python train.py --n_head=2 --d_mlp=192 --norm="rmsnorm" --rope_fraction=1.0 --qk_norm=false --parallel_block=false --init_std_qkv=0.0508 --init_std_up=0.0508 --beta1=0.95 --beta2=0.95 --lr_head=0.0101 --decay_shape="linear" --train_tokens=82120000
Each number is 500 + 50 x the weight over its row's rms, rounded and kept within 0 to 999. Layers, rows and columns count from 0. Numbers have three digits each. The size before them is the row's rms in percent of the matrix's.

# layer 12 MLP gate, 192x64, rms 0.231, rows 121-154, columns 0-63
103:486405398527488471531558491467409563558527489474517478480536457507483587556516489554524445440534513449476570404567506595507488625503550419504470485458483396532445534570496510551531449534469477
092:446439477481458494474547461526519519444493485539521502566523483530504520485405453624497452510536491498438475491460517516548559456392474469612496414524514533546420408553466597429598494534553562
093:504588506495522540463505475521449580509501568448494510523492467460555528490455513492535464462529557487541458471454500498548579556430505535385404617540551575471480512413441629519587511476433472
106:489493590483503490447499490520467512556477316452428540432572526573575475462526570479549538474539474492453518430443483554467632500507481472468501496488453555515417505458521424497492528468512419
100:425576470487514428570526410498535526401440652412517562570485492531545517495602483496525446540513457514502481493568549490557507480472506542584495575543469540440509519440489462518577491505549446
103:528528608517448399422602534516499482408513512466405553587522534547521460521554515495450462519550477554539462579464448552501485494603510453562460450499536545492479528448501514529510532487640498
098:467534519533509500408453464602481541558487508542468477471524500499514453610457478507516511534474510424488516542526510493453497483403465490565424430502444482474378467443449437503518679471558473
100:523494514514556507493539452497551525523535477510500417432442538465475422499463587501438434605432480552561479482427474421476543453494482521415561503511412589467621490368525529485496479469505471
095:475408476562534528425549438544493417631434497419571550527411481499451494394479518471385541538498457505504527458523542478486564517439529534509512533506487437457545517495503491536467536447436400
095:507541533500495529451492478500554483585515587365468491394442544549541427516522556517523455428481399518439453457529445536506507561553466506510611470538452447434473490474538490518424590497488433
112:599567489477425473481511502522480556507544457573498524458406553492552466468504547558493570512528487527515574510491490469513475494415576488498598532533488408399454599518466555531592549614503526
108:498432371476515487526570477472486532504471483500566520541492525465524511323529453535591498546447528483456428469505476502420552587516494531572417475496542555518416540459528401488508503474559497
093:527539520548577496501443494482550469544595517483491524495544443536511509540514555492407428446533403542520444486462448569495485609508441476616482406475447497505522598467536451502625534514537469
086:430570604541483501486491494495548493535533545494517398550520519549517418465554491522523576490565569554567562478585486509454548559398602501463526592533554462543525569474509504565504500467417557
097:475506413516543502504572524518597575484571436561470583417446558578489500465556506552519502401502432513522509453558532510475584515576462463393475491504485463524467473525528496580441586518423464
102:550555475494500529483567454531529576431469525627535536528421439535478487494502596533428486490512428454473453518527546393570509469429533504479484515413571471578491551484439445443513590492426524
110:481467516566477541471492429519495528498445378468453474504475486492559468532550589475519544411507518475437398447464559470463475515599512513478562436476460538408469500424545449417462495550395572
099:547551515561536502482530443415581556510535538547565491463563533507535428430512411528561487516542561478526506466501450547454612456501597357494527499515444451528544465525529562394472536489485484
104:568522501461474571467441475533488563441510571451430601481536601457529449506476475479541568522450563532444568505486509564523607511605515538580609528495523516469519499521545507474553568546505586
100:500531501483479501489517509439558586565559498508514498537562558596525512499515510564494413490411495505589430491418421557532517515478513492548555516504492504427426497491472542529334477427466603
090:566484497433450523498474535439528528548447569409460411499442519556399527429498487478520472470508475478449481431452513552513501567510544445533578440468504646513522471484399574524524561416464498
096:509557504551585483453472566475485453487435472439527583516560514534475485556506418537470489475474391487439483470499533571579537572496467522593587544565497533432590537519566420522503542585529559
094:484486461615501534521454492511530527480526514504495525481511447571571446374514536613484477540475483507528591476441431496433501477570439413512425427509422543506464407472509517497385506531513439
094:537483386590591594451512437450431514601469508484533482519456517488503458470491582562478574530547430536470577520544466554425472507440496506528453501510435537415545464451439477539494463438510425
100:506485471473494489599549450529573542530538534479550504532397483506575438475464478546557554619464522549499500482428571497465455524617480425611424463464490466544561528457555481530483529461563558
108:385394480544513598361410588519551495508474513567516534476500461549488495502483532484533500477508426564479510476430536576441540480607484527486518391499537481457535540480584539467510519525485502
096:618454549631588542428459383497564449536531493511540429513503485564539505497477543520502586529478531486511554419534499559479506530432530461502494481520603537494466428496535530547520590484440537
081:507558502465506590442525498554490640578537542576458455521431479499430482506496526552490516427475580566489474482463470541548426524484451524466466452549508472386491488404541571436419473460557478
099:499467513554497573534494455499536492565549567571559389536489516493508498390520480534479440522542539429483607487560470519402534514501528582509575534479510490571539496371508545524542399546543527
092:608561598522504405468459499481453466520367513532514504497410474500485518520462411566468573549520550457475546529495556578445471482508514594492502566470453481421557488453484469495583498578461528
094:500481519515438573492416522622531556426528555498569570507473458435483542431497536540533409447545574555517578537519508484478513483438541546514421463520533559476524513542447478611410474559452460
095:556539393467520503494493541654548520526508517596471508541513438515460421568480477538510431558478503476477501385557489451548487477569465455528501499430400447564458439525539523502549546498477582
094:586414495442460523511520502529512597450496464510538416555509407582436537443443547558501571431460574396485544474534479434513492490506607499547514443439507456509478486436556488525522513524528597
096:462573475543531511539471443467594482533557493447550402518452492507530497492518490479408582491483584467444517467536479473593542576358472434550589542502445493482555490505607517500496578486488526
# layer 12 MLP up, 192x64, rms 0.242, rows 121-153, columns 0-63
093:566601513495527557541471380535395503554428501529586497532499493487625530525564523471523588503472530568433525417461451444456500528472476527492460490484493559438463507439413530565465500458447523
097:565552488413501577457564445488573482501525591532497535496439479533508440505388482437549451496543563476466491505502424478492569613505490531502439363474581451567433511484489442435494495508485474
092:549516445528511515474450477521566534509493493425516546605484607504468404620600488557467471543507516532559524521518462459407505507525512579485556484511503401565453508615487492497544484429529563
093:514421550415552461486450490534535519437477464494487518521439658503487513605527507465515523453573558581506457474444451488524532585581425480466581560530480488550522575513486520429466486443436460
107:532600500513477509420524498515445486526501506316487467552513479529549566452538530502489459490474560449479531411527524434393510500523446486486392497439463526495481513528494588410517477417476433
099:528482476544478450563480484488490636489592431506543434559513578475495478563476572542493500446417520483521438469461546444390448555462524523541599485500525418495487537447553422560575493536497454
101:560594533494480502491475540402502508440513538530567552548579503503461535387476544503439432568603482469547565522483517518418520574503478398481426467539495518518497553400450492566502425519463455
095:487504424530450586369493487499517448463496475542512547505476624529482508577512531523564533528492479489522518446569487548585506509518463516599468515517606451579519531562493594535380523480552513
108:409495547539457492425519533563545598473543451597497489460479534446501498503448482539401418447485550560535491420483529574461440532476413554471432451485549400494470512503465540505454428421524452
090:524479465490577484490497502583552558482535508484500479496635576449449426554518517484504538411559448527455575538556549585565534517480462515404624519486466527521446487564407563496477533527495456
107:590407507545548452592551497432453531517544499583532470442531545517534430472578514509439461535478607527470510498478454442537573486530460460573516469562496519520519451489458627555453502583470568
092:535363548561385475543507527500427506457431475399446447561476503507462475487474533444443502518494543478564498572537576458515542518515480487463522546471433507522546402578480447519505544555617515
084:548496445555476442489588574446496519481563505550463535439502414572440454571491497552489479527510456551615522399506554498493474499536438592461511410461433532549554468421562527452499461548497433
099:451538427417358465511427553549472442534466458507463554453555607566556477494507565542562487503591406533492504528556499494417489547437485588536472573498519527510449497484486482489519460431451507
094:470508473418470503411525504477471532486523498524552529435479565597475534504507494467498585441510544420402514521478482471486457500462562392564432475460423626502560434504506541446397525568545509
096:555447505485385516548470440475437604509491512473520543531405481523426466583417507537480530481504499454513558584499422473444529510530549577514475416446498489505514470474401519442498378473424486
106:497502563527530538499504541520553500451375497554522470496508450483485473467499503513554362477504507604522473461526578514490546469517430509409504510533451400474479618512518493331461501500465514
101:587561510459560537449526471427473527493476539522573468410537557492516540445448529499517460568574434548573422493519469518503597469515535493410608517487510467555524502592534456388514540522566541
109:535399472427558491547446560574393471514516465434486491436571480528452518491448502452529452551379581584516536533529533555493484489533476532547423507592482465513483417462425506516550450467563486
093:523476542577533575540573508498527527622567515551453513506443562498462519491418599556445490553559445479484447518454449467528541461544568539519550449629420529486513477467492534470488417522499589
110:585446525422552428521536437418521488546432494410502531457587548402483490484533545412586541562536385449495414447509577440504504513517488501529559533551506449555532504468526516533533513486471555
096:585496428497473438481492379431532521422530556464550543537543542520394504499500445415478453463543502483553477493468517598527495513396492463558461531508502486584450526539557487460590388498460502
073:502559442490555521520646462559500415489454466497406478519506467503386467540439513496486471495504479555461451445446558510541494403479583488510547491500586536483512456538562457506497499432383422
087:502484442507549518456599423492464490611456559471495568471482507439502467516530508466494645476591464604533455537490446526428449450527444517506483538565457544478542473499470464563441470468474385
100:540512497565563380572484427450481462496508479531530499496472502475511581490544496451490429495510577574503504505464605398466509599521554488465425581457536519597574511463435537543452451507550561
095:403448571424469572555532620534514472509548513475496518504429446566556510463509443457445428517517568552453447566484481492482486513606470535538497423525523578495520539578513554429508556547453421
112:632464518480547471518552515476497472516482516427550568503455522537459480451431503523586493545415438456440443491501521512497543604486435495427392552486494565528599545481459517524497472444466380
116:490515612553522473456496472487470534572451506460523528513519497536417592527475450503529499538512411493414421488624452497571500499525506585402522561508605535549563576449478450498441477475521447
088:477523554392536446458495511470411449422447535467463546480532417487423529486420481535501532419546548493592465544405557573558431479499526483490456458501503536465522457488543467558522610476502402
105:535520433434502538490463496517546410483485492501688562593480475433492450624458430448536496465524440504463535504509444528424514536526509460558479473489429523420487479475553540480516563445498456
103:526465559490432493517428553515466532438613495455411493517510465582505408492421514421521586475406537452482471543396405553512538545496477471551568463523510515483517547414524501480416464471469512
093:511489539480510534406571482367465514537501497357567521484412523556437518417507502478530493493489408537431473551519539432468493453537451538502460496478586614453514505555484546448472481560472506
109:481505510534503512551459496411568437518479589464528458539467499487530475443453628433573549489515533498474624478417525488396477520519600522449556417589440488521505495444508435515535449486521535
# layer 12 MLP down (transposed), 192x64, rms 0.239, rows 121-153, columns 0-63
096:490511474489511461420470518521578446485471425499495530401507539461499444450394586545490499526490449569523413600437519551520480473479404559384532506545488440507528453539547563462526554406468501
093:537548518548527511472468521523477564530485458507494558508548534567451408474558443467352499464518393513322514539486467470480524517586470448541511570423483499470565498523471520539524456552501450
093:466537454527510599487535543422478424480538574587472444482576468518501613501453459458515552453486478465512519540452448502483462501529471402518428391562493521524634478503567532552494552568472487
090:503603461535532457587570540456527487582522549476571498489507441464558529494523487481411537429479415406583469519585558508552544505459505483457407483490510456467501559465537591589485545574493532
102:517532520382495453565396499504467543435479499519416590490513457486562572496581552536550460529495583524568487509506520568556571568541557527538461560599486483445575444531510536534502513408481504
102:551512547532475527557502498548464543534470509572420499561427436578403463495551423490496559440547418479476447497516422485522564555552517570538544447486434573572534422513432576546468472481573474
100:587498493491425405535459522553535395453620547555577578427520450422478533412489502524499476524475598448539436462507539491459484550507498494506457412593505526540559516487506478473488553573507511
090:527534490558497396542460582458478604415441519474439490389557481460551411471484441569555436532547566461473520449532535558453615506560429473515540477506509532494504486573476546514510482519539554
111:545497458514504496538414508568581462582576493468497565396631501495515412518470546444368419523430483523508551542480511454436486512471500459459471496491581531444586498485492522551545520464548512
094:493502592527483551544461520409479513453413476530474428433537512413449501516499545464489468490584489459468538545363490482468559582526508471564604562496577472490526494489473412586571523470544471
102:512471437535505546480507548471471546470415508502470545541481567484486483481380424532573457497512530595541463485457584497464547471542556500592462497438477479435559501573586407449522500373539458
092:433472483543591443451430542444450457474494537485532387481499476491505578500484447541629459420459498481496495486413461585452417472511519480603472491503527474509506534441550423499389485439484490
093:511535538474529430442462431521501561597501472467550427463475466456603599506410542498483505530498393498425512551551476492570467482477521397562512516456542458434425581558487500582482453498536497
112:553459488533443469471481525443488478506579518536557484510490430495491528499547456510465539417494717488512471488563590465515568494487489499459470427484469492547485426412498621467517476433500510
087:523475536497484453555420533447526569446516586530497528498441542485523490487438460647492468478478474537513447453523510495489550463551385508444430439438438462404400523594557449487527448532514529
094:531460516431489481411446445532536547515461550436556538435562525476533502482527559511517453412512481544555472542430450485532427515433408497534476531618469524503546596525517428488479607536404456
097:556581474501454473528450477525547452487469564446479487482599586423409472510523543521452525508540442452437513577482596577540517590554563606549514605454523474476537509498514469497490591533510504
103:600533465434409446481508510563519506524488512486542520521459419511498539488430517536480508480547673477560393529586486561494495514520453521479562472528566497494519489608540466435481588444517454
110:418439513503501563401514452560486496511538469536496473436539666467496480460560520443518563589442550480476499531472545476469462517498536448398581548437522507506509547439600468456434442520487487
094:540544518435531599503503500554528537427558401479481469543418521453461391516543521500495526524617512529444450502442511554439485504535438376515548540515485420452517476557445487480592552462481545
117:512473492437503468498521499536492413530506492494573526380569511400593538560534560590521554498458653420543423517523533486489482532519433480435422466535495463525451476491573528453517450528493481
100:488528582454581568417407584530481487531460511505560445490400572449568447491519520513477509565382440469494576512471489577536484500550521494491589564520513481445487500524555499499518613426503494
102:463505463532484508531577513431554561474437484513410458583495541559533400464396370453519437459442519506506514433452514525414520575538495449558525494507469569453484507493482552535568574469432480
087:478500530473505475543514518453532462501403469514555442522571492395527539596455624538499473536516459446474547496605454412510574553445532600548494516562442487540475531544593505479447485456517561
107:528539465604454449553483480552485519474567464517521548471457537554455506499484614494571483505524436529442430534504577463469472584512494526438564602619569441560588474498466408506477533475478493
095:440540475564467498515463399534583523473500487495545515532503544507466508599489487520543482460531280412431508423453456494564506454493442510479533502467490451431471507479471477517528487487396487
122:584415555582620451428522491548494462463496507509538502464549521460543514504555446513528592582543644458480437546489576555580465490451475471434461532472451534545551468542525531488528463531460504
121:509544501408457483451442399555509453502530543433466500453546499465461565492536590461492594439420620476481498462496528461573401504506488568465429508594507450519429507488500489481429483417465511
097:504499578431513503495427483518539482447455469544461615491491482482545545526522491493484488465378478509521434494296460508488543523471463533511490462520481528410509505558551513480473640529448503
101:447533494451482392482473442477528539494490430470436446469488499540446550479484477414538380489528544584535489448396442446523539524473485463630591500451471448513515497537543497422473489568556557
095:582519454511483521486467459422471526542482497472595409586475505546480441452405467493464460474468442480432459537542433574468563538563491530565515494502515554533529485526400433390403424528482478
093:464512552517487491449522514464551505506543480536525589411487539395469550407502494542473540534449500493517434537458538449449464493456432484453366436558562572468502551402487556527468473626487526
109:512471430527482474548572446491442428477463469554459524633487578529565402499435446538355482549579419487470577472492427472530435537486440494457493494441540531550492493490524509504543557514494524